Part of a small language model's weights: a variant of Muon for these matrices.
Each number is 500 + 25 x the weight over its row's rms, rounded and kept within 0 to 999. Layers, rows and columns count from 0. Numbers have three digits each. The size before them is the row's rms in percent of the matrix's.

# layer 8 attention output (transposed), 256x256, rms 0.115, rows 81-127, columns 192-255
091:525475490504496499531477510511509461522498504539515473544499462460500472521485500508444545523481500532516491495495510491517501514499474493483517453516483454494508542465478502517525533499514528
088:484515552503518488541484532508518471484518503499492502469469542493484518468489561514500556530528492541513530521507476494521521493492477544475467486516508502510499501505533513503484498476524525
088:518526495544469480557499530503468533452487470529514508499469495538471503505546484500486490488537494531499518539515521536510525461514532504490491487484500494483532456508499474513500539514498520
087:503545457489480511488520529513537513456465529532513516543492479562484489519452483511490494523512516493526475521489470547490520488513490493482491518464448498489485529517501491541544478483494442
087:510484553483492482477486499493449481508469508487505452501500472495520509508478509501509511510517506504469497517499514459519469478503474490457464510484526541522467527476485508506511460497505476
082:495490473486520523473538496540458538500485461515499473528505508466478479501528517560539504523518498504479542498492510473527505522485528501478477489493474507537527554434512555473469505499470494
088:447446503540458470516496523471534502522514487516481499535525531504536460475506466491471481542508502508520487522499496517516483531483520498554482488508477523510471427519484485514436499530517465
085:507545488511536511530456535481504491488533484510492468470502489521465521477512535519473524521494497489489465570493488532511520531494528546483513497531511493531462517537489524494528501529463518
084:508519494461489540524555482519516488492450523493493528495531509472483476463506550497511507511541522488482473520509515510542510438525484449543485495487486512489484499486517527524515471474512499
087:509532486519451525532483478532492510513479532522493484535538452517522473497466524503503504492479501507517509510482520454469493483512501511512508461515445483482523480517470481547504507525544502
087:514491494454527502519473457482503488488511472477469482517462537487537508490476499458457532529531504493479488495523490450481478485498543451506530503517524557530486520522508531518488503511491523
084:482527531487507487531493466524523496481501509492488482513483499487535497483513494508465460523523490465509481481460463532521533536471474502501474475504509503497502482515457538522489537500505559
088:530509489539468517525474461513471522523495538479505522523529477476482538516476502499551515434509480510473507465516509529478515488491524507474504479492501503496510499438506504470532526492478470
092:474525464514528505511499439486483504537511491543543529533512476483497534503498531473505537524511513495492510506505494502514494496490519490450487514541517495487487510509486491498506525503452494
087:528502499482519453507533525515518498499490526525467503519540470543490494526564497491483529500498520523539528501530486498524508469508511493457495477492473525490462468481509502519515487498545529
081:480514503523500452501476528504466531517485457507478477483473540520480482480523502518493529476503431539539556531490480507490495498484516517515512519537539505501495514515466516533489507481516489
091:460491469525513494539503480485492480470532486491505516488481538514510573495490493510471496500518513539441446501475536503519528469533488490479505496464480554510477471501527469498511546515513519
080:499460504501533480492486545522514475484464488511488517521526481518552490537512481479501485483469530527531494490514519505491506493428469514472545517500514507463449494462429502505461516476482534
093:496534502515507497475515533457452546512479502490484541522511500502481548495469509503489467464497469522513497511559485500526496499503515523499520474512528519536498508479519472515534497513487535
090:506501500503494499500484499543524489483478531486509498475446460561471484503504513510489515516515531476503480502484530517502439494525509493498493489505467494454497519483517522510503444503502492
090:517534502463489530505475536519472473531474516477457480544483471528487537499515474481536506572486497492503481554485512549487504483486499496465528485507525501491486546503535523525526480535519518
083:480522487473502502538541504486457479465455461548473482518447452502473492488503514500563532500458512499527511521496515499530462496497495497500536470485499484487486502557512517482526550521506520
094:463535537475493513493487497550485518473492504499555481466488503531502444490504515485496505529489461494485518489507489532508494476461507491509509516468467468477513518500460503484488489500523498
088:488461473535499465498504489497519575534478552502481510501506517487463460475449481454458505503492520535480489508511471550452484483499484500523486529530459499503526481482500479525532478519498449
087:471518504546495498511467522529497496475480492503493529521483505477504502507508509520515483509503518492507463508495478463492549496497502486497522495465491511524505458517482491529510530515492505
088:502518546527473507484483466527453494449492523483494517472498504486483551442504481515492509458514480487472512531469553483542513495481464468477497462496494477483480467530491519492521450483531497
083:540494465452504480484488486508512466490494488481488510475546486493501516458470490459534488494476479473508503485481465526501473556504532501535536503486503529465487535497450518499471481462501519
085:499490485477490470525478500471499501468500496521561481471471469505508472491483490525503486534507501520548471475463484485491511468484464525497485490502472523497527548479510534492494483533482501
090:508488480509480476509532487493454518481517483494529481494553461502543518472501461431504512475478497475477481522525507500518523481505483481544492488553539523473534515533501483510540457468488465
082:462469476461506501501508519449506502534519490508481523480473527498533469506443488476495516491490509508471526519468552484519492496555514503540471517546497454542520532469490475524512512512473497
080:473490485488502508510489491486479487462537533515521506444513495576528473466513509489517546567479494460517505505499483534503517504492432447491522465502493501487444470526503486482479523524505511
082:457498517456520490486486554506519565517483547470523455520479501508507550508516502521543486524519485514514495505489479502472473484462516478534460488481511487509500499510510517535454465514523446
090:480497484498547506516514494490526503531494474496463505500494524477489433489508457511536454513471474492490512536513516508461469513471499508477488481480461481516472510484445491492466508537496497
083:499505503483518531551473463474533446519459538507491509485448513477507523500476550506503532477525467524507536544496509501523547469519527531472531526487497465461496475507490507530492487479503494
079:509467496509500491570523467531536510560467461488493508500467464499514488502504519511507499512482528467476484464489525469452508471485480501550492473474495479480468499483508544460459487540537437
091:500518505513469480527514476512502515500525449502530484444478507505510496466515535519547499495492521503489485517536473534485505509468463495517458515524548519510492456512526484492504504478513527
089:491466512510470512484466468484513532458500506535510543495551492515546457471492468539471459524523486508465518469476461499491486483507544482494520505515482507487524538467481502523530503504505482
084:516563542501515456522505484499486503503516478484459521527538487502527552509512510515493503488504500512481503509508519503496508503493456498484500497466509478520485489526537524494509498543509464
083:515428464490438509477542541518533461475500520478529497524491526487455500510518472522501517514501446532498485541493481513497473528521499473528529499521536506487508467525460484500510526471499524
087:562490534469541540472535507503467551462490500494516550509519534484512520518454499543515505494490507507455515487541515527494498498491490476474474530505468534491510557523522496538471536519464510
083:489478508542499493517480499477502494468536506449523480520493468499496455503479513530504480520509499510513503488502524492520504514507505480526570471495489472522428455477531464494522508494510497
089:449511476495504478492467476481473537544518485499544513502490530506464492522476491535520529482472498528534533456503502491515505499520507487499495509489515524571520490503545460535551489489524536
092:488494525464501538498465479504498506482510480471446504515472497483530495452506482452519484461502523481497526494476487498503455519519453490525501500471485551471503498496480478524461528496535514
087:489488510478509499457530517501503495515491472470512539562483522481475529555481507527490550479517489488548488482500514484493487494533486525505467509511505539487457457480509487477491528495482483
087:483458464500494462480497494533479518474514487511480503482526507474479495522496461479514494479505480520495540550484497473491515476526514485561507492454511522509551492492535495497500483504519525
085:495478521559506497458510474472517514496510508453478486525472490568530513498511519540478484502516479515483502515466531465504524514514505497525512518500496502468489485462526526517553518479521474
085:509510499497512540472496473542493519464553500516518511504511514485520466494492565500518464520496482511464496455536493520498530539518534506508508425454505513507501508494507504504511514493505513
# layer 8 attention value, 256x256, rms 0.134, rows 82-127, columns 192-255
088:497493496510469511477488531491520500530507485514476498500541520499524468479495503529487515444489445506545525508502491505493472486497515486503529542550501510530524506506519472494495489499530546
083:548493521493487477509477451536493522522481509496509499518521484513510479492498512551492467489512526498530464479506488514492499514505506496497478520504494453452479529496497472482468522465509508
087:482455510507485488483434531506483518490494490506486448513505527466497501498500518498480447503513477527474495522475519518522484507491473505497523486486517471489481497493514538539481486529488525
088:503480447495460449499523541451520544503542486500505533525508524514491517498484497507483551523442484464543506474475463537481499478507505511499486464486471484515475514491499519480484493521527472
084:514519519509532495503506521489536524510459497460502500504496487485524510494499535530451475506506485512474448500551470524507479531516507503520491547455489517524510487559512485490500492511484524
090:465515483439501503477497542469476489508531504516520540471496495455506459480494512477526472482553525503522537502474514523514492462525491498489520536502454493487509492496500513514518558482508504
088:464497532483505511504518472499482525483488517519497490527476513475537476516485561513465442533479511514492567522492502497482549477486523493508514485502517464499540484437494490480506476461495485
087:522466480501513517461508511476451541531533500469472505479473481461496508549537485510520515489490479519532509482512513504462454517492522561491539517506515446468514476512513492486466478493520434
086:456470487489516530505529507507520523487513533523505577525502493483547478500521494499467493512433510496471493509513538514456491504439473460485468534478498546485473430502490493526517483506508489
088:506504551525504510501553494503468533468456503537523489450488497506483463495533478483516490520458501483510476507493516527511503522491472516497464500520507470544497525477481472509512526509486509
086:500530482490519478504482481440485538502525537511523494523516473493484513524519499493462505498518520496461499482517505502529469509469466494488532489511472506512534504447491475481516507521502487
086:529494474500477475473522463490485478515515485510521536478470493511452499487525552513456511515533521455505495546518499519519528536487525488476496506531499461495465493511491505504477485463511486
093:491518521485473479462475496552488490473525512499481530455438492531509465490497504496492497501508469517489527502505443525526533489536490537548502504480513534529507468479504468531498472510458482
087:497490496517479568483498434466516501546488470518457489565481493499504510495527534488526541488520462481532491479518514504479508473509465474508560482480493551492520471521513515458414512486517498
085:484463515479495498554514456530517493550504528522495485519506439469493496565469523453495526456514559496480533491528460470488539499490547468498492503499492523460510468503528451497480491504500507
086:492550521535519483516523535490435501505480484539475452529478522538490537490504510461501517510474525485513530536561501487509523488512503493523525522495474505539437572546507495496501499490474517
085:494521511514482504472498473496491512507554527489506520473514516488520507502524487484504528498499457484464484477510533464484462486492483486500499491478471482499494485527510476491511461478521490
095:477531513507544477478489452447494507518472517495496520468497527519538466509508492508475553508503525533502506523496471445444526502512494501504520447506509520498465485504550478509463497502540501
088:549530471506499517506475480485470505516492495503497498518495491453514470474527477497487474527486481541499485493469511517502530476513463531445516475489546522440517530498465496486514567497518488
089:528511494488470505484513491538452506469490482494509481495491488506513525530498548511470485500494500538525482493477528534575510497525501530507498493507494479507473465515525503426526525514510482
083:440540528515467531492520442474510461472519488484480489488504498539465545510455486464461530501539504510504468560522438532492509525464535538513506536515454535462473491497449469528508462494501514
093:519534470491478497524499480498505514468510503487507483479489492513522526485524445512512489547511511502475466486552507454491530504497460517492502511515563549486516508533512533543493506498475496
088:466468500511506470539493505496502492517527503516500493472477526486505539487514525503510487502516482489533504479512473516499453511506507488467545494486525499539506524433506484548464568528480511
091:509525467508484469485534437464516528531499480506537505510530509509528502497483496533469468497473523483479519486486551511528479500506497513497501484497497468503511478503518512516520512499508501
086:478478487532467452477536502503571503499497477486472464477487542508494510542489502490489523521489513485505506513473513497484559487478494474482475497498504545489476479478493486512479571512489531
081:491509525497528493466488499461542526513471517490523549564448532533511524509532499520535472468542464518519500506465529480476497491528458482479502513507468526482497508482497492500504518474489466
087:462521515474468514501516511487492480447529543472509488526500485461463492491506492533516472520493488445499447486499506473499509592481498523483523541548518494492508545515518462439499481536507475
091:503492509470467478510488470508492508504528486509515515507484521489457480521508483492517512519504494487520506480504470485503497523535474463490488498457521474489515523476534501512474485513482486
084:509519512517503480515482512527507516510511535501522480517527519435473495502499493482525478517538517525535500476458459528466511461471492504482492487505520488482505528556496492471468516500480559
080:543534515481485493488510490521510496505470481500499442548454533475524506523493479519481482533481491503508506492508527527512477494500515468499460515470533504479519489513507545531526493519510470
085:549491488492502499535484502533504542495496446460462506503508500484505488471490499472511491503502527499518524494503524502517528505513467543509542452532499567511513490456516519472518534483485500
092:496453529466518476457513525480491503482509520514531528506503535473504509473498497464510494479477500457468461510504488518500496482464535501503539500496545526519496501485511529445505518540475458
087:486476502509481452480493528478446480525484474519519461471487466504465518509509499527490507520478479541501474492530443467481510568485490498535524500496488500487501529508524498501511476508546502
083:484487499505530519475479472468483546479499587536493539526492479534461528524519482499522492528503491514491490519513495485542524534477535493469468499482490513528493505498488502535537560551491551
091:503475518502545493519545485479519504535504503518497475518479491503478469496496488462477478507485502528496526476489527481528522490519528499504502474538458473514499533508471441530502492553514520
090:489538500484522490461496510542478509495505489465540475513441516499482490489510529506481489509480522459508485531514505521487528509520516548493470517482510499504485493479521516489468482521485508
087:522456507488495568477505513507504504503500501512481478539500514522473492532464506470505503486493487449499481497509520485537523511518529476555489502544487513471448483486504526494467486533500470
089:501525500475520515508497472472517480522499468517462474501520466527522477507471505495511481468534534472533497441465477532519513513492522494459458496473491493505498531492454510521525481511478535
091:469521471545504476494475503465554480521491529490479533469523501482497482478574537451483476495520523529500441535483512507509487510502445500515479537474502448566489511461502481476514521510495504
085:496503489471519521481521515527465452476485509526483512494510511521514470465488486479539542520482505516509483530503477542529511443524476536471486499499519511504506521547498528519473475552495462
090:531494494495492461502491568482457482451504497495499561485511539530525514527461518476552508519448479537486511533481484513486474512510512470486526535514507475490527508517508526473436509493470553
089:433489495485561466526518489491534539474487501522512524480475507494516501541530466493526511472498516500499505495515514471492499537524506531565520473516478506505497541456538481470482506438503466
086:534470483525507520497458527487531504557495501488494539482520508511485466501524461481519502499530509484443503457487563501487471513494536457508501497521500502493488506490467521512524510491489498
093:493506536489502513499514552520496509525523542496485502487517584505522523510523498439442491508473508509531523485500488540504522504506489490518475479501535536487469482513466517471509573489477481
087:527510505489465511479487522526482530515446468535473522538496559467461432493494548457574525494487470516487473460495482520482502473502504470493467486536456511461479519530480505523494516489491514
092:463555514533486498468522525458506510498475485530500491516522546508528521485501534496543468454499499493488478501525533501481486524492511521537503553476514474509496489502490481526462508484500461
# layer 8 attention query, 256x256, rms 0.0884, rows 128-131, columns 192-255
093:504478550490483517487464538513505472520476474536494488501486502488496480491499513499510451534513492495508502487482472512502496496465512533531500506529483522477546461550454523481475508511488543
092:530507503515468497487531515525455495503519482481462458466499460520534447506508488541522483491525483502498492490478525535459476540496504528538500456479521510511514488554533525463498464505506485
086:499517514493492524489475502469489520505525470507529508533474438480514537500507502480462491441461512495510512538486501508525485482540555471530493493489497497465499446495536489546489486524544515
084:514529493518493484496504562468515542466449527527508527493515528486478470511477537550463520534512497490515456495506489470516476490540490495503508520456497494543519451526464488524551469493500489
# layer 8 attention key, 256x256, rms 0.093, rows 128-130, columns 192-255
093:523465530521488514516505560488517511496461507536496474521478509511447511510471469558479484473481520487533569513513541477455528500480527535502454501474455521524513470492510456513507513518523525
088:477549491532518528481517470506528515490530511504512474516448470524471514501519445543499505559501500504493492516514505465470477513497492476536507480472516470539518514464475521499484518532491474
087:459506512496508524511477514489453508512500471514509500462534481507503538490495538497473507506492512492414508550494565529531489473521543500554500495479494520500503489486474497529475505490519549